config.yaml
n_layer: 10
d_model: 64
n_head: 2
n_kv_head: 2
head_dim: 32
d_mlp: 256
vocab_size: 8192
activation: "silu"
norm: "rmsnorm"
norm_place: "pre"
norm_eps: 1e-06
positions: "rope"
rope_base: 1020.0
rope_fraction: 0.5
qk_norm: true
attn_scale: 0.248
bias: "none"
tie_embeddings: false
parallel_block: false
extras: ["local attention windows", "gated attention", "value embeddings", "hashed n-gram embeddings", "a smear gate", "an embedding shortcut", "learned residual scales", "skips across layers", "capped logits"]
init: "uniform"
init_std_qkv: 0.0866
init_std_o: 0.0866
init_std_up: 0.0866
init_std_down: 0.0
optimizer: "adamw"
lr: 0.0067
lr_mult_up: 0.832
beta1: 0.9
beta2: 0.98
lr_head: 0.0106
grad_clip: 0.5
warmup_steps: 499
schedule: "wsd"
decay_fraction: 0.707
decay_shape: "sqrt"
final_lr_fraction: 0.1
batch_tokens: [16384, 32768, 49152]
seq_len: 1024
doc_mask: true
train_tokens: 99370000
steps: 3332
dataset: "wikipedia_en"
Each number is 128 + 24 x the weight over its row's rms, rounded and kept within 0 to 255. Layers, rows and columns count from 0. Numbers have three digits each. The size before them is the row's rms in percent of the matrix's.

# q: layer 2 attention query, 64x64, rms 0.291, rows 0-63, columns 0-63
# k: layer 2 attention key, 64x64, rms 0.29, rows 0-63, columns 0-63
# v: layer 2 attention value, 64x64, rms 0.278, rows 0-35, columns 0-63
# o: layer 2 attention output (transposed), 64x64, rms 0.299, rows 0-35, columns 0-63
q0 092:171138104107115137088095179148088139139128101142140144130115114160075083156113166094094109085141104136140165150133104134145113109096151103137162138113115117115116132126104129100129137144152106
k0 140:108086142131143090158160108084191114140129121108114099103121175109159145103144114157176147166103134139100100127131164123093132139139108113124102103141133147145141119135125087146102122107130154
q1 142:099109167150130118146160093122173116123125138113119122123153163110167164120134109160144179166114144132138089104120151123093141151168101157134073097144142147161143125117146110136126119124116171
k1 073:151118144145110147124107107108114117090105167128107114133097147090132129148098116118124112128141131124105108099138153131119160144139119040120136159150116173095173141117150135138151113143091079
q2 117:131093111172117120189140121117143087121100121098115141117124168095124149173149135162117148164140107122124103112125134109092139131154112111134093136136156163122142099143176076127144128092117148
k2 111:119101151142096137133139107126168127120127141108110122134152156108155169131125098154132171169134113143102099115110147100088110143144084121131100090118154151177165162139106118182125097126114149
q3 144:116100143115124100140136097100138113108122185102092100116104148141131138102155117126152149141146135142087104116084168093108133119131096082103121106121145134162131168138122120185096097107144135
k3 135:125114153123111118139146085120160116121119145133114117133142178113175152140117108142163169153128145134108084120097163104071123109154090104124075105141138157159158141136113110162114103121127142
q4 139:124166116104112156121114157145115142136131107122157153125149113147114105150109146113096074092131135119154151144174085168164146134112147142135163183118109105088127109100109163095151142146122123
k4 121:144141119132148156104117168155125154147120107134163127125156091152089131136124142129116078090099120120157161137159091162171132126086149156119168151103114105096116095127118150090145145142116105
q5 115:112096121162144107176149113130145110116129123127100125116121161098169165117133102166158174151122129128128108118106166098089133145160124103127084104148153164140157144141162089141127101108099144
k5 073:159124130161085147128070109122069111087136167110081150139094120113148128114102109159092134157141144145108117113116129099146166149135097095105124103136123122159134168145120124153111110133131125
q6 076:110095124131114138115122112122141084113071168106124099119083135163135135119170100122126125128176131144122155178094152098138116139161105085110120101108159091168115153147141113144126126126138109
k6 103:114106167127113093133148097105170121128149151129137133108124156139171158125149145147147172161143126131111104122095182098112125131166125096150110105156132165148149142184150105148097145118149133
q7 076:137147161166127131139127128147121129144141147168128147170159128105175155187095125133159149159110168129155126102166133170138120146127157157139112121154116138129146136123146111107193128152106105
k7 076:108163116148112134132145116124164098102120113089131078108089147113140066120133132157118129117099140132132117126087150134104162105112135131081079090169105157136136095148144116113121142106132163
q8 071:125136091086150117124074149115161133141123109105159073128102102163151085135125114099106126108115126142121142124149078152147113112094170127130142142129117107121136143122074117170108126091133105
k8 092:106114117106132123119121149126169168169144116148143134169160126137147131126154116141114142133129114105176142130105135135111095123125124234114120096147114130147087113127094157120132165137127144
q9 066:144100166167134129176136107132097114113124125116105150109138151101123150121108144158143147109127134122132122141145154134093141142178111127140098146165158160128141079147194090103130119138083155
k9 154:110093134139135094149145088084168115128112116091105107121140170091152153121145108155164155147113134121106088117111169123089121134149101106130088112146137154156151141135122090147117097104112158
q10 137:161161094108154135131121134148087146148124108173135134138124108143084093134106154105117082073140113096143150139155108156152114118097143138131138171092126126084111094128125142087139147144144107
k10 100:135143083102130110127113180137127145127124120115147146124120093146083102132158148101119083121149089122144159150150106117155127119104157153151176126098145077110080115129126134115141146119181121
q11 161:100107134173093122173133115121154108111104141110110148123116157085164155155140109163123159177138134141136109102107156111098155148174116110135104110150145152141156143148159095139152123107100156
k11 113:120095158144102134120145103145143125098137168149124127144140133131146169119104105157123176169129132146118114109094166092115099146143085144134109100135134162178168174128106153153115121138090119
q12 142:150167107121131149095124140156118153147153095156158152141176104139121120149098158121117100101115134120161147142160110158163120141116162180142141153130115101113124096116130149072156162153128101
k12 129:128136087131157115133107154108132124159124103101135115119108137125092089128160128113138093097112119125131156148169074144146168114102177145135159161133130104075086101120149112098145138110152133
q13 172:141159101098131138105117160135120144143139112128146130128137102154078105126135153096103094087129124116137163156160090162157122105089159165155164161121106107096098100110111154107134152141149108
k13 228:146152116114142157106102134130074142147127093146132136123142101147090116136120134119118074094131127115147162163178086161173134145109142147120162159096128094108101090114115143090146134142130120
q14 096:089125118130119115156153084134141125119115142136099141108086163109135115126157135140142143151195120149114102122107143098115139139133109058118106140122175128123136153130127080157139069117123143
k14 060:167100124141128118130131151179115138083105183122158126161155115119112147125101103176122118150089134128113139083143096088146098149126111172111152144098150116143146139106116146142109124143124091
q15 078:137122137131131150144113130122108110124138171111125134126093101132106091092079135136118099145110143129084107113099129116115155129130094109091137129096111146119172177119073162161074107123154143
k15 057:142122111145102141116135188159162156136156120145148160159145091136134163150115095107098131131136123147148151111127136111117086150126116121179141144124132118154131198112113133159145153120093086
q16 078:176114116114115144099079141120136091119128100161084110096112111157125132164149148118100143132177121119149138142127111133113075125112153097148153119139155121127086150119124127131162167157133079
k16 080:129156145102143100129171115135135133131122132128139096081159177123147116120158095147136129158099149095128130126088168126086156093160121166108102117146102106139107099145159122135089127151163157
q17 084:088144102109126114138116126081124100110134089113111114088092127152122111121148114126109071106187134144110125135108119129122106107099123094116128151143159110123095164116121122150136068133166165
k17 069:160116115128143113121211120149102104149119179159122102110145151123140149137124121116106123164119111130135142096106110147124145116143141178111171098068114131123157106145110166113103132144140116
q18 071:155121072155173149148120135123149104140152134109136110116124130086097145128135154140127106159094081135113122121145148145086106143146115168178111120110135137094152089109172097112113150095127128
k18 065:101113096112111166153114119133127114148112128147134142123106155120149141173107112103100106085149074115092143085168130110118119147089132097156149159126125166103145171130136117118121087130087113
q19 077:089161156142127130129145129124107182138124106119122130166153117117171125094137088143187122100097183150141117136175145133131112148119138146124101113119107112154134106134156117120149085100094102
k19 064:102121138173156125107121139116124150140135136139145155145150128139128132131121116118156132099094107166123146114071087182183129133139142136115108128106139185094178120141122136116149135141088174
q20 078:133141123162165136109136116132141134145134084153142157147170136119173151161128126140143150154109139146170145143141097138130113157152140180156114109141112135135127066122165119076156152136102097
k20 104:080130098138133095153111145086143086116128104077116126105086147100135116124145130116121103148147108143094128120115111092126157153131154093118132144168135142094125169170163105108091125093120132
q21 069:147157182161130157105158126140109142130110123152109117141166143154175125153157101143107144171092143067142127126121123124147132103113125165108123133121127140158111119112074177132139112129107160
k21 083:141138126148089106142167145125111145122142122109117122135134080105107082098160178110135104128117113159104108167129155136119093151175130134105140146147118155125113113080140132137170140120114191
q22 070:116173153116128163101139127135142168124098139125183127136138114144155127112159122118127097143121113154094113112106104134145118064117104124082134161075146136138112121095109168167109117117127162
k22 074:146112108132114092140174175133175135126103147110120110153156132132091147134111175089116146131120088133150120096128159087104083147111138124140124142114140162121174155100134137123140129096081118
q23 078:173110110137138169106137113112134093098136146103100112117063123128076113153094150152088061123133118128110164147114118109116134106122136114126154151125133121143106151162142134104122132136129178
k23 073:151096144123166132171140134147169126159128155163148124134142153125182155128126122134101165124167083110113146074126151160132131125177144152110142137092129138127143134124123149129087116125140078
q24 066:141135120165139128115148128156136143143130097156164130175167132113184160161130138141162149125094147134164143113139132150144111122142146185146092147135124147125116083122169144088162154139107113
k24 077:107138097132137086165143114125109123120105134085100104155074153117136077107174156123137139094119120148090109097103125122108168114131170140132114136165149150115130123129150097119118118090128167
q25 066:115116169085078119131108146111119128067123145126128111135093108186130120101122135113106141097124161132136144153111150130137109098111156125123160109146120112134092158094080147144072116127135108
k25 071:114124126105130131082129113106131165163138117083111130092137130131105114105157102117150091152130142121138104163056136140092143109161116135160123125135109147133118099164123115160135148169186132
q26 057:136159135120076140123145136151118157122107160136137160147134111131186062127141150126124106129178139122145122119161129123163148139141153097124134129090151115147099149157107126138187170143116114
k26 076:151129123139154093139161154125193142118097135131151093134145149150094165120110118139124187127082104106165170125130146134132109098133106150120080114152134139124187125140152139141135136126109131
q27 061:150138152144099157132156115164160139126094188123153155145141096110136108138100126114096105163120116124147118122119127110155141109140123164161120134095110134128137109102128175108159202162138123
k27 071:121123107106131106109164180121170122141112125094193106131112124115109131106159153118121159137135095150115122115117148089117107137117131132153117110171160149124192167092149110141136141095110125
q28 074:135153150132108113131146110170102166125110119164129150178178140086178142179098124110153141131079126097143127098145129133157141144137146173098112149125118138132143110138119167115152131137155126
k28 086:122136157147132111153160155127126118090130130113117134158082118127125071102142176135136152078097155130122101115135149125090137110126131138117100149158166128141111104077117116121162137082118173
q29 073:087133150156087118107134148129126170148126076156124126137109115088137104160196143147146141129163099172131137084135118111132090087114139119124108121104152140143122149144129102123165103124114147
k29 072:163112107132144108145166104157101149069097166138116110139135155131139139145116139114130173158106093102152157100141081139123126123135126191106152131100161136117134093134138146105097104125108113
q30 082:121110128141091154134163149115123153134111156143092146160095133099131108148168143128131117116188107122121141121122128137154140116119137109140128155164167128121126150178180078133182100130101154
k30 074:146135141136151123164108090163110144114090200141134120163144127128112155126104132142129172110096090112132155102169110136151129108134113178121110126092119129113143063149125147117113124119124104
q31 072:069114154130142141181132131119132128138142146109143126137135111132103130048096153109169141127110163100131112130129169164143140123116137144151128092182108123121148114097139133127100116121082140
k31 065:092138118125118184083100154105135127145103099110144178113116097122086094094144095135126103113125139184140100167101110127130134135141104111136152122153128126106142124156108120167180118129136126
v0 102:095098122153115070164115140098144100129091128086138122131101129107129145113175130137137131108122105122133121139135112139139164107118150093124149137137146144097107117142174081139136131058131175
o0 100:126130155098106115103105119107110148129118152098142128120098113143072099088136121088101097093158149115095113145103134123128166106137103076122155137119119123124111162123086155174107101134163144
v1 107:162161117152094127156137097180105088121152146162124108137122141095169139136128104108107116143122110096098118114182106151126114093147128120103128190149174111096135133098109128129132126130149127
o1 112:170109087127125149111145131140178083121124155085106151091141147138119120163116147083134125100128145131094127170151120126123101100154101122139077142136147123103155118101154089104143160142126111
v2 100:088124114098154084130153118078151104168110115112114150097126161120107110123193135138158148118094122107136140159131143149123164123136159125119121099127127135118118108139156087147121127087126186
o2 100:087120166108114137134126097105123156122115112136145121141078123142118110082095123144132080081157129152110148124121129135148141121114094116134147142127113118138136155125067168176132066103140136
v3 106:147155144107133141110111104106111166103171137181115081137109118110155130099099125118146106137125180148107104133117127111157099154102112124074136130124134113133112150133112150136124124173131059
o3 105:143129080160113119127137143171112126131133129146125169159173148125171145166130099144136176159113085150117077139131136110116129126097125154118140100103152121135172100144169114124115153094139112
v4 091:128104122173135119100117127139132104123101084086135143117151155141175159099127133131152117122106138142099127092163111108133107088141144091171141172133152128101143140105114119133102125109073080
o4 091:160171100115115136138093137109122110129144150088127122109125155153145087141131118100122103115091163107103094138141117141119197168119112072111133146143099099091131141125108145158136153156124143
v5 115:100132105181086163125139120157098096124124157152119143187131131139113136131137140145065130124151097120154143142122108125136188128110121144146131167116184157125142121116152115110168117121130139
o5 102:152114122120111163097133129135119131156109154099118115097121110134084154130160158134085111149152121091140139128147128124119109105182143154139101156120156133122114124080112074105140166185116103
v6 087:137136131121126136103156142168074137075133182161131097182117122146143137130108152129129141110151155159123127101114133115167112159129125145141134138134136115145122135106140170142103116132123047
o6 094:150115073132104122118136130136097134130148136150077132130154153133143164183160125112119176170142115100159085143122121137106104167159158137115125107097149129106141100109159104114148155155135116
v7 093:086144122168104187145124151136117112119145139140130112162116102117098127124105149119097128144189097138161155126084129143137134183105122144121125101114097152147096132110157138109162099128155156
o7 092:122114161144137111123144145137114129148141160125126150124155102119097162122143141139106173177154101119148108111109148124120109112152181171146138151117126142147084137103167074066136135158142123
v8 113:102106127122098081147161137162099169153072119106129190153120147155139099129159133102113153122123096129127156139101157103126159089141131159164141121154140156142136117160151140132133146113117115
o8 117:109134139128109127119121103085101131146127090133155081105071153114126154115111147139090143123102155108171142098095133122101136136171167088092103170112147135118111127117112119164111138147115156
v9 120:127153111206100172114105151175126084086124137123135161173118139131132110116120129136086146112148106137159161127117123124111156107121137141146137167136132162111159158124150109089139124111108129
o9 108:147107119120101137112104134135129111152152140106095119097126118169112139141151131122076117149140120084162140143122129165102123098149176150123105158141136124123068114081124083094130157175131128
v10 088:072097114143134113158119142119083093155105126164116100152079121108144122134154148148102107097092146148118149140134119130158165118090163099131153132154155136121125151146155114116142103080110104
o10 083:136129118091062164079096154114093125122131164135109125111098141158088107148155130119090121147133101110136091161127120111129135115094103114103164138099135131150115149090088144137122142138153107
v11 077:160103147151163075114129127090172147129146105075127119117134134115145129076147137124137141119106150165145121105112141122112117089113150102069106165151136133117135115161140112120141174097126151
o11 075:144136132117142085162091107117118149117131124113149124154102113168126106092124101120119104084139133147108140144085149155117179124134135113115165118158097112144144135144108161173077089105141161
v12 118:171163091164151158127129119128147101109170121140101147099149114097101134139107099131113130124149115169120113095127108137131184176113113146114108163065132128134138122111105112116148109164145140
o12 114:145100109121164128166158128129152112134103164091089153112177089138113133107131118144146113135143090128110156155130179133141159128122136170161115135146155090129096130112143093099141175130118108
v13 122:159124142075128157075122123077085182163106100146111126096162099131125170130130123126149108136152136137152145158107169138120114114157122123123140106095099121155101135145124139133123104160153131
o13 128:145179166132156111138135126144113134143125103176147138163139124076173131136092116154161116127077131119132116067124140091154131148113115150159126136101130147167130134161124159108133103102134120
v14 087:108133155062122164092169101114128165130166144179105115108135095158104130114107136114136138158137162094141133142094131129133114131123107157102119109095114116158113126116104161124112108173128093
o14 091:118130122152153144143150141141145163137134095170128150164151125116177170145107137181159159156123108138135150088160112098147084139118140175133126098111131127150160099154152112113122119119093109
v15 084:137103099123170086196115129132144118113100128124115137135115160115171123121116108160130104093082130147105137097158117128127186133105168110134139106164144130112144111158141092126151134093105120
o15 089:133139098106080101098117133089124134092130168112107123124089150153084094109155131112140096115126114121134103153116116156111173116108084086100163122111148116106115145116098148167110147114153131
v16 090:162128135078139153151103132153116166120095088117143131106142114172134136121090159128147119089125144115110145126122148105162110157092133081119129095134091137143162155142124137148098114133089075
o16 103:115159112112090122102105160130085105131168140172100144158119156102162129139142121120112141156102164107166095120130109130164147160079152096119144115109130129113092115140128126149137164092117092
v17 099:156122126119157116102134088099122144138112077106103140057140139131154120163122097131182109140060169106098114139137118124140159130165140121130135133131143116126125115126107101119122165128098105
o17 095:127158149142117121135106108115145143115111106107140135120146133128167103112114104151191098081091133156106123133150131122134158157091080109110150138135152124128147150158080158177103119098097147
v18 093:143084100126181103123119116093136096092097086107095130097129136132113107130134120133149124117112133196131145103121125127119156163109165114124149145073130137111140136132156104120085110097098115
o18 089:133129144094128114150092119112097149120122151114101133148120117175100094117141094129149100132129122109129117157100145150136179162073096095114167142127145091122093141117077164132106162126145123
v19 076:134105131098157121139108099115131090175184114098119137108105109146115136149159111122122121135145118122140147114142125124119173083163159128146130118118094114136120083142145093162144125105165195
o19 085:129119171118152116131137103113166122125090133129138120123079094105108096092104134127196098106125114144080146109099138104155137123111085102144140116127097137132115154116119141169141086110157146
v20 087:105128117174100108178145140134144082121105106064126160117132126137113098169131132122102156130120091137146125117152118158119164149139122154158114129111139141107125106090125093100146115093128182
o20 091:119122171115161129123141128093174138112118138082126096076121104153088125081131144140125115111172158128112178161116159140116153112155123106129130165153134121121104154104102115131127120172099130
v21 123:108092135098164201171129109152111121141175156135138091129097130142128143159098104151131085146125165113110116117156080127150174140138118137120132114135096106118120104115119132147114095147122125
o21 136:153104115152123151092161145130157126112094157130123151103134110111107119119161135122220146137131093134124113127183090118146111134094091108118156108083115134103135127110148154133148135141135112
v22 106:140147117084116156143138120175102153125154142172131132138145126123093121121118137111124133120196103137109110109113124115141140180124098132107124126047111100139142146131110142157110098171131108
o22 104:124098100139154133138180113154105090152111153140111138152139111084124160142105130135120150172133133100130133116143130109156126148117145129153078119105149109105115103126174096091155181120102088
v23 106:104128127149151124149103144135112070103099139154135109165096148110127127121153144141115111090140121146133135131141099128134173148099150088089123156134150118105151141141179085135141141060107116
o23 099:143093116094084153101094116131103123141137170111107136134100115157072095124157107091089114134169122102122095166111109143119145091110114095124151142117149114115098129111090127131139138146144090
v24 083:154149133115134159114136154133162184081157121063137144111152116147130138111078123123116156155124134146153130109112160139120090152148111153149118100149108134160145124103130157107079126167127111
o24 075:133144113169189083176137154117163134111161103149147136135160125129160166114130107151138168157100147141152134101115162167126118159158166114135136109130123121120129094145162129119111116119122165
v25 079:118145119058104117125148120185134154156136148117144138147117093171126149092156132095154103108169116077145137113109144126139109086134109120117143092131113165154133128160143116130094133147147123
o25 083:097112116117129131118143147130117121155128095163105144171094133095159163124096160125117141126102169094151146067132097092156075136137180129130118102116119144133127097103153103145154116128135140
v26 105:121131116143106209137105109188090173151134144110153177161170130148120121133116145120131103122150136113125121153123110089125135145150089137107115120123135116132161139129116102142155119138101082
o26 106:141118104177117153096131118125106089174127140114146127113110112084129151127136121133124129152091150102154124111171124122136149123132136126128099131108151155091124099123175077111157146176070118
v27 091:103133135121126072096139153110112163092089133128120152152102108123160113095099152153098147099103143166128143121119148127157077141096138127175116119127132150145140153159121159093130140136121077
o27 101:118171080108085112139107171120085148126166126163097124120141158158154146151160129153065156162139112124174110127093125149094115145112159128108125106131140128145137128126114138113112160125137132
v28 094:135158113179088171113121102117114137124110095117111168087184144091130140149114097138129120139150088132184117124148119151120115140144139121120128146096144134122121114104127085112182116153138154
o28 096:158166158138165126117150121133159113144128137089157138129167116091109114092097134144140086108112137120110128142139183131137153114132119138171092138168166128140107151139118077093128138162095123
v29 094:142139101170101130127150141136137162099111152065117190132152153092127134135135127139085150136117117182121136147121157108123171126148144169153135145139167152136114101124167108109154134126117114
o29 094:141146113146129103138136104090111151138133108081127095086145121132122141112136128131099121114125110119164142129109197176102164132194123127112131164120147144102111102091123115153097126160131155
v30 098:134141124164077132158099160159153152138150161119165149167139120105115131155106163119107157141143077103131140136109157144098077092118104139122112144160140149144119125129128140138168143106174130
o30 091:130110121144140110120134120114145098148147129110138113103107140108105154149124143120061147142125169136165139141102123121120117089200171142167101133157108173132115115126180080113125124131133133
v31 097:159131130171112139071110130092069154120112120147128137169138124082130158080142133149128103130138132174138125132132123102155173139102128092117144149133129151123106152134170120135146120117099089
o31 089:184143117113088120108100111149052115165135148124119153135163138112124121154156105104092108142106111097134070121115150128113178125113104137134140147104139120129100131109125116119104140155146097
q32 209:162157112109121149082135121164114164149158098169152124101160105157093117139105138109097102122128119103150142132141120121122096117136124173125137145082109099120106122097085167114123132177145104
k32 128:166151115112153131101124133156113125134168117155131117111146122129111108135103099090080126107129128122140160119154099178146119134117131186134143144116116104104121126116091187090131158178163121
q33 147:161144115101127131079156127152118160146138108174112133100173106174098116115120144119096108125135102106140149121138106118130113127138123179134121139097116101127087124084089177118143141174141112
k33 120:154163129102137133088128147139108169131153097174125114135141092142122126139109126111109112124131130118146161137150095173170115128114148181149154138116109119105102121100087174094116158170147106
q34 158:139142123099126145073141137162108166147153109169117121114157112156102110126120134101091114125157106109162154126141100132143092130131139170133151147087134092121111144104083176111130141172144107
k34 169:150147127113125153087139144118132163150140097161153123121146104140091120142116150114093104141135130102166167142148091145165102115114136182143137132111101097110102111084111158094134169163155117
q35 109:148169116083166110079137120133106174154125099174112117104163115137103090109123148103132124105120121092140144132148127156148117105106130167147126118098126133134092120125072158112125153166147125
k35 070:167121106118186141130090120089113105130108092150171128106112130095124154167133116104152096099100117160137132144131088152125123136123152141131157163124087124099107093125144119095127172140157118
q36 078:138150170119141108133152077134109121093116124135118144176162185145140111109126126147154116131132148118106077122116180128097141154141080101093110096109148160163133127128091135144140128139115111
k36 080:144138117141132123187148110122165118117120155110126125106097171108171133139148140131158121146164109164107100117120156115146150129130109097097098119136148103133154136131139081173099074086125154
q37 166:118111144141128105157139104109172098104116140116118118143113153130164140107123112141148156160132124150110104100096165083099138125142091098107089089136149140166147144133130108187102097085119144
k37 196:106095145124131104156143108136138116122113165104109134135117168115154118136127126141151172132109128115104081117095193098075132125143110096109097110122151160160169138137136089163107109105112139
q38 087:172132145144154136108085143155125146126125141131145128149191144144164116130070126138140133116112167102111113131156144169128134124130104124141118122186140158124136136151101152107119186158091111
k38 073:139131107130084131134114156110129125175126131090142149112127075121080102139133118123147106153126068150125134137141122128166175090144155116161165183121120152109124133141141119100127135108143086
q39 064:120107135110089124144176125110126142123160112142121132083107100142126166126086100150137127166165147142103134143122143128143135158197136116130176125092121125131152133083161153127110102171139138
k39 057:153136124093126127142117124101074144127134099165127117085151094069114153143137102090137112165144105120137097110122154118159120110113105108139118125074133115138123157158101130167136119138179105
q40 063:139151118091113154094113121159130144134178083164160127106107090144076130144125122133105112125123103112161142141122123138168113163120140139094159156127128079116135149110087182119128141113133102
k40 201:158180122100098160098122135142092164134154108179135142119151101142118107135109136099099099127149137116152158143153107152153116120115134161142148152112103101110091128112107167086137146168153102
q41 103:160166136117098157093136115151097172163144117171162105106160103130106122148104137086091098153120114092155127134148130117113105122150123165126131156093109120117114106115098150113123148171144096
k41 137:159166106120125161099099158120092136132147096159128126127134100118093104152117127116104097131130123135144153161158083161168135122103143159161165163113107096107085114123128151092133155149155117
q42 074:159123135116145123104081100151126146163114097147112121133153150116147161166077089115163110121068186108123140150132121129127156132122136151134148123114121139112158116133077120133126156125109080
k42 097:099142136122129163138180122127125121107144141146154156131141153156132134140142184137085133109174104086174126101112125083069116125123087136124100126078151128155142140120126129123145145143119154
q43 151:095124168145115109178151121109176108107114152104120124132125166116150139115144127149156172162113125135115098104108154075094136107137100123127090103141139142155142125123151097154107101088114164
k43 177:111110143130114112167143100133139113110123157102096138131113169122163130136129134143155156137131124128101090112103178100077148123154115088106101109139155171161169134133149097168115104095103136
q44 158:113113146139121098172139113118156100112100138100125126138110161126171145136121101154154153161124143144098089107105154077101162129132113101117115110151142144158150137143154099178103110077110144
k44 166:103092133136108107162140111137133112119111153093104136133117160106151141137131123150145175134117119118112098110100186101072141126153122089114091102132160160148174147148139095166124110100110132
q45 131:121120131144137136156146100138178110123153146108136114124152168141152154126113107163124137170144124158125089102093144064089161145151102125115097131124144138160156130109127115173109091121093151
k45 079:134089141156084122128103141137095124117130120116090156147116099101144085149091110172122188137095105114131114108121153132084147100153115099150100096154121146138157163143130091144129123126101125
q46 073:092138163144122145116157153128108124161109136149131132183092152117104123179170147103115106078104162085147160145123139167115122138075126157125126127127105158105133137143128120085127136137116141
k46 059:144120149129153109130133142141176137109165161168162094078126133139152107080129186146142091139165146136116141130116102101157137145134112113131136130113182090119090123138132107107099105113130115
q47 062:091154136120163139172083098119135113137069155115168088107090096149102117102117135122147124130119081144148122117159125138120127097143141148120084117104138110169108080111142134141139116110114123
k47 068:130111078133122152068177121163108129130141117117139144177089170132137112175144125106121122103143153147109121142117097086113106129146161142104161134154112169105136120156120093111127137107144116
q48 067:190139129154135142130126103131126130134160111117141114084144132109170139158100081121154120159117167115132133121120136147103167131150128150108135166112118172124162169161106147103115161171096143
k48 067:138128093117089130148071162150103099108150152146137145153137107113117133137103140126088097143139128162087134123153081135136148161124103090109139168112140092102096134136159114137162082124136142
q49 135:170112138128108119138121115169167134122177129121144108133172143130147181120091093139115158163169142133110116095095116128103107151173111143097111125136142121134151150121110137128134118197115134
k49 075:179150104139095146132118139132093150121151110144131158092153088058114110170136100126117126167107090106113101114169131144135155097160137123153150163121122120105117157110137141119144159113129128
q50 078:185169080140133132139124087130112115118142112106130144092142112114123138128116104155125084149140097146086106124115117119136183115121103120066162158107105136112116140182114119149136138106122121
k50 081:085148124153121143122063155144103089112103158150105115205121143123130123124094113116095146094112141103162155113134110139109135144102137121172122140117152116101117126098139131122179106126130137
q51 074:087095164160113127139120162124189150122105123163146126141100106147144161112105140145151156110127171127119163145138118142155099151126172131125147083176110105135131151148124130126083155142116109
k51 070:124144116076149095118146117132133103160117132129126130124164097154101083081133081107155131164149082154120102089119160108135161115157113131126158174090172129124149124143124132108143128129125135
q52 058:124160114118177137131129090105114153123117093110121132079121070135113125100080086166138150159098094149091098144135122129125139115177142129136145140080146145156103120114124126137123156143138109
k52 057:109158105123080154146101141124055128137139127132122155167097132100115133183126130075125091098179119127122105116119101123130113113110119094124139122094136144103114156135121102131145086129148142
q53 060:115150132148084159130146129106081127132130153132110108122093153123122079160167151116101079118136161125121123111107154109087145119076148130122150126056101141154127131103150117139126114142127154
k53 056:171106128115151127117130144149135081142119105137153101100167157128126132099089136150118142136128171172128130156149101130140135180140118120119091114144159077116136116117129117136110063142168155
q54 065:054126132135101112132172152100122114119126127124074144137095103137086110118148160118077140104153101105154138167112120123150103132110120117141138099123133106114126115117158096142184113122157128
k54 057:138159175134156129150174109116148167124116130159147120127122164095115154112139128151152137149157139118161121098109141115150102105107114202119079096127136135146126102111099128128097114141111171
q55 062:091125162131074129126151160149135147153141177136100112170099124108132130121169140093111146093169153103154148150121132142135088144072139117142118103162103130135136141103162114105095114124125133
k55 063:163108173115174124143146100120177123122137116121182128092165148148126131088162136168135134186091111114117117100107141114105136150155128159113115126116115131139145103128116138106099160137161104
q56 071:096118130133101139136130152109132109136100151112119130155064141124111111168194165104125073103107105127146148134109120109133138120073146128124137133130085127115102110134160101112152108084145136
k56 060:139105162148190121108146115138171107117126136121156101112121165161158144070134136147140156101120195122134157129121129127106149151137129154118107112148131122124136099133117165119106144166089159
q57 094:090120173143131128119142179105113143141097123160129153167087133116129101151156142109128127069089182107139162148130141147114103117085172131160146104139110145132126124113143128110107147101126137
k57 061:106113126077156105119119085129171133141131123107160126063158115158154158095152141135168128104146120161122106152114126108163138186136105096130120124110139120149144144179124125117107105126126141
q58 066:066118109113122117142149136081136114145127111141108144097064063113114145114146148125117125158125072179158126165131107133140099136152153135139116118093144103128133142116148104130127104132142135
k58 062:149157096108099121144138138142101128082167115138090131140134153125112096143120103099123113125155171116094116099119127096134104134091089140097122142121113143137084094114112109137179091141151176
q59 058:156124148121146161134097124106137103094142116079164129114124055118109117136061083155133116097128127138114118156126162150128134114183114111112126160131090122137155103126113134132112149151128126
k59 055:156155078118101116150088147144086136154101135134141122139125135129108133153139091082143124166110117131086093116130156107161143131090121150182157119145158142086106129176121114138128107123146136
q60 079:086099109125095136129157163104137136140083133137085139128091107153101118098149174132136093124147127131159157137110118084151107135098124139130146114100129111121096107131146100157169083094154147
k60 070:130129174113176124085168078127128119095105097153125136118110183145123156125134132124115152109109152125126110117140167165121113122116120145122095114087126116151187117112097136140079137138107139
q61 070:082155134137123117109124107159091129133092104168116135131178134106123078115122172133134111118138197156127110133125136118131131171084128143161132122151145164142097136150115091143152117118110099
k61 062:162151156150123150168151128113144126122138137143133154123115088144135122126106124124125126092151075176127107153154110167115139109116082082109096138059167116123152102119120098117116104137142135
q62 055:147162120097171160141135073123093126096113137074125111080135086131109093119100097144142144129150127126095135131151134121105178109168115139142142165068129119138122121111109121146123128123122125
k62 061:135126099124092169140087134132086114133144121151121145199113158116117145145128124075107088133105126149099116130154126136141079126078136103128123121147114144093153147126123125157154086103119153
q63 055:158101132126133129117125131123139114173124112131163107127106147150088120137117109122144067123114172146137131113121122083100176102099144120062116107072097103135135107105135128165105108128118142
k63 068:130111109087156087096081104118112148132103088118139080107153139122160131139114120139178168095086176130106109170141130148151113148144120100137136122133111113127146134146104136132106088137158120
v32 103:198139129132131116104138096176101135118157136161102134072159107117129135153109135099131103132120124103102123106106134147110083143168105106073126150097137127131112144132109155128103130153162143
o32 105:135163115105108154141090147158105128131119147095145143142179154153127105139109108100107085126132155116090100159121153143129167145109077115141143143151118170118149136125096131065135112108107130
v33 094:105105138126125115125109124129160109111094117163115078091121125145150147055129159136149125135087099146128125141128135111140101163108158093091136142134117104084141112132157123159096151109078128
o33 094:076063113164124148088158130109113124105123123127120105105095112115085149083121124099146156154127118143129128125120134102169112168142084106123108107102132088138138122101143107125100087127114129
v34 106:066106141131122133140141100072137120119090102115106122108139115152111195110140098154158153131140182129143118128146127148161168125120112110165141126130112136119134085157120140106115086135113145
o34 101:149116186139147107133170102138158146134109153128081132127155124085108146063162150154135152140136117147104110103137145148112170128143120105100115150098117107125119081130152108162153106137127131
v35 097:165132087087152109130101166166098138134119141116146125115115134107120125124093103085116119107122128136090131091120167119132088085123156120108148090101108133140163175118125128145078159127112101
o35 102:138096084131105135123096110131092114132190114104138127132091131158110129170105126097107165109105122084176122144112130137144118153125119098122151120139149119135108130113128166105092185129157157